{
  "norm": "rmsnorm",
  "positions": "learned",
  "attn_scale": 0.102,
  "bias": "none",
  "init_std_o": 0.0,
  "init_std_down": 0.0,
  "weight_decay": 0.14,
  "max_grad_norm": 1.0,
  "schedule": "wsd",
  "batch_tokens": 131072,
  "doc_mask": false,
  "max_steps": 5423
}
Each number is 500 + 25 x the weight over its row's rms, rounded and kept within 0 to 999. Layers, rows and columns count from 0. Numbers have three digits each. The size before them is the row's rms in percent of the matrix's.

# layer 4 MLP up, 2048x768, rms 0.0989, rows 356-374, columns 432-479
095:490462484532473452515525514546523496436480485497547494494453534467497526477481489475546490502465484469503519479502488520495483548506484475501494
096:452502510496502498524526505540455485515473510524485554476474515522487472503525456504547542490510498480519478469518546488522490498486502523472489
102:510500453502494515511509505488541462486534467519543505467501462506544520503469494479460427483506469570468460465530519484511500509487491506541494
103:510482510492538449500496521470517551463494483499514491513452497546518472509534460534518502535482529514481516496474466494492557512544489463490504
101:472507516508537518531496513499474517513497470500525500516513527531519481480489495470521524501517489442532481491474507513511504489566481510535544
095:469556525477492508478507517484482524531508428512498482489480484503509498494528545484460459466516489509536483494536515521507505512513536495480509
100:492490498508528501492480520461472499469492509511482472499505543525524542517506539526476491462493480450440466464476505479473525487529472497526492
103:501476499497490499487460481529471463480506484482504483518552499478466502461541549494510522453528456530516550517493465500484441465532492470498499
104:515515554526485483555482461504474538474490519494449456488501499504487492453506506515471525498520494473495491503494454530488443495494508522486522
100:507491552543488487562451497467480492484498502456518513490568510496508477504515480450470503548459483534522532544450489478496503481511490549489518
096:456491465511488496486509520489528476538475466454515492511501535477550535472533530500464492509507518477515487508535484481496478477477484465505542
103:497504502479484536530498534551518518461519463505557470519528511514532425482501510500522465508497500501506554498493497497507491456505492511491479
105:477481503502471513514464502500506496501491466497501497535531504508499493488529522531460507494488508476513506545426524504524500477504481467503498
106:501528535486483456502467530504462492512531541460490491516531503510487502484505505526499465478523455481486498466523514453463478459523492461525487
097:497494469456505505503472494491519459455518520529483506513509503497504515489535509476511505516502512515447543490497501531541483545475496523501476
094:494464497511505513513470481458482473517498493492520548493490530521489487479479559492513442514514506495516504528530506483539573527544440486480487
102:442470480505522487503521477530521490497492519460456491498481507532507468530497518483493509492519474460538498506517478484528542527477512522476515
104:429509501501483517471534477494536480447471501528527521532522495488540501477513497497508500524513525495522482541532517484551447529529517502509502
101:474478491567464505531486485480485488456505485512477494517494509483538541499501476515490490487467459477512504501483471508526468497514445487504555
# layer 4 MLP down (transposed), 2048x768, rms 0.0976, rows 356-374, columns 432-479
094:534492526509500522528471509490486520508490546501505508523493491476468485532513491460500467471527493501490515504488480522494525505501496524516497
098:549490468474531508527475484480459465534492497494487525474497551493529494493505521482527526497465502526530454496528491502495512493495459514485499
103:478492518519511519497524470545537536495498508496498495508557474487520509535515496460483540464468492490503491478490513508498529523483492479462498
100:527505457512512489492512500490503522522487496479486485526519516502469514493506498467506500489488491465498487541470505537468523495491492459541536
101:498521486515526552502509516483499476493509487514519531500520507537498490531498482518527524467502496472500529501531535517477544470516506492500518
107:541502493492506489487494481483509451527475505466492515474484522489537469485527487512533526515529460498441550525507518467511480497509471497503545
101:487492502502472491514492465484509514484484466543525490474508479539495513513495463492456501480545493519499549472511482476507493505502499507461479
103:451470500507473478453472512502482487525486496525509539477520471460510513465472518481556519490504471506458521501511520532491527497499531495496508
101:500500508506488503526461474493490459490512508521507508520516502514498525444559529526492492470508494466486499479464520504487518456541519422502508
107:496505539466471495513497489483472517501482510523519469525499463502504502505490441461520515494472517487487499500505497531518489489518490518487514
100:477481517471509561523544501503494563454503530504501474495502491512497486495482511482495501494480495520508482511536496501500533529490529476532490
102:477474501500477497583473498494481506479519501482570523496492541517484528504500466493472481480495514489491492496514528449515520505537509507489538
111:477520480499482482520505494468476519482496484507498532523462523517486494510513512497501471458522495544500487510482514494527478510465447539515531
100:501503477465517526530476503552491529520501485528470516516525488521509518484473463488499498565508506494483511481550550533469504487554504503467497
099:533490506519461519476492535463541524444472488492510520508545473499497511491519486525477513503494491487512523522485502515551506502476514581525480
099:538554495534475494539490505502499484486484468541509489492490512492476558520490454505469511513500479467507493493535502457476541514531532489492503
100:525477547474505466515510550507537472516514474528475508465502514494492509512524480480473505524514495458543544471516522468432504473506499458482557
103:504517475508528492522454520479505466437444497444522503491501553530499515538486475482500510469497506471495507488497471484528493527539550521495503
095:483490505511459505486475491495536460480474500489539493515490522476522467539499491523480519475525479498507508490499517515528458492493488511537539
# layer 4 MLP gate, 2048x768, rms 0.0961, rows 357-375, columns 432-479
097:504488488474484525509456491512463508514497487517505490525509460505491488490480511527499451514528523482473496535474472515471481489523547459470503
098:515515487486491478501501528523499533489495503518438508544511512480465500493507495506502519479510514446504473496458531476523471501537531515448503
099:483461548484478493549511564514513508461495536490503505470474532485527529423515488511527501535513497488495506488482451510533544555479487536478450
099:523504502510505519479503519469521469493518508523462502517537531518509551499494500548478503481472530470475550459541487484519508507517552527475472
104:507508476472509480529496483523525531506514492479505513517487522553501496520513517524486470469548457499501493506491536517467491496530515523469522
104:509510520489514527509512497504533516510474529538539516503526531489558528526495537496498480505505499465513488502486507467471525469513498523497531
108:509482475501517530482503476495555542494497507485476524535458520491506483534482516527494477513485436479513552493554478513508469502472533499507509
101:540508470515484492517481501474467528475449527475527515519477497525504534539451521475505498502495503503512516471462497521530561546519456522504461
100:485503495508491448497471480495479521455494505480517500555483481471511483446516519502505527552511479475496508517508523509503463493511485485515505
097:508514459500459486523528522508481540500510491518491500534490528492467528481511468460499522537543484481480497482505553524527510479503494511504466
102:485471489480462501544477499513474505549490516479484486532470494498561506521460493502494525514489505513478519508516528522519483551479485548472471
102:482509512499501501514523479529518503492501530492477520505537483509499494518498524553514545485477512487503543492501531463488522431490493495476534
104:490483525519504501492485538439488490549528484526503472453492518519478516473494520499485499516502508533483509493483530485462471494548511466484471
105:471478487496483536507475469498482497526473537491502523508530518548488524528513493497505454501516487528479488523520497488578516492512494463507510
092:487514428500473517515522488514528547509508514503510495496499503513544502505525511474554542533501502482511537479538494507463464520483517492511486
098:464457465514490512520538501549507497496471535521463527540525536498530484485552515533520495506484493480499528495513540504452498507519511451500496
101:576485472483495518473514461500457508554488465498514492495503529529486521491471514510534488516515512496495537477460485519516540447482512490529478
097:505512515518507512483480480492512524517456538552522521523488513501526485447523520461488485553508496510521510472510497449496477521472518500471467
106:492506473491517500501498497506462473512435486516466461466551500517501495516502495507488489486494498521496449489484511499535521503533463513525509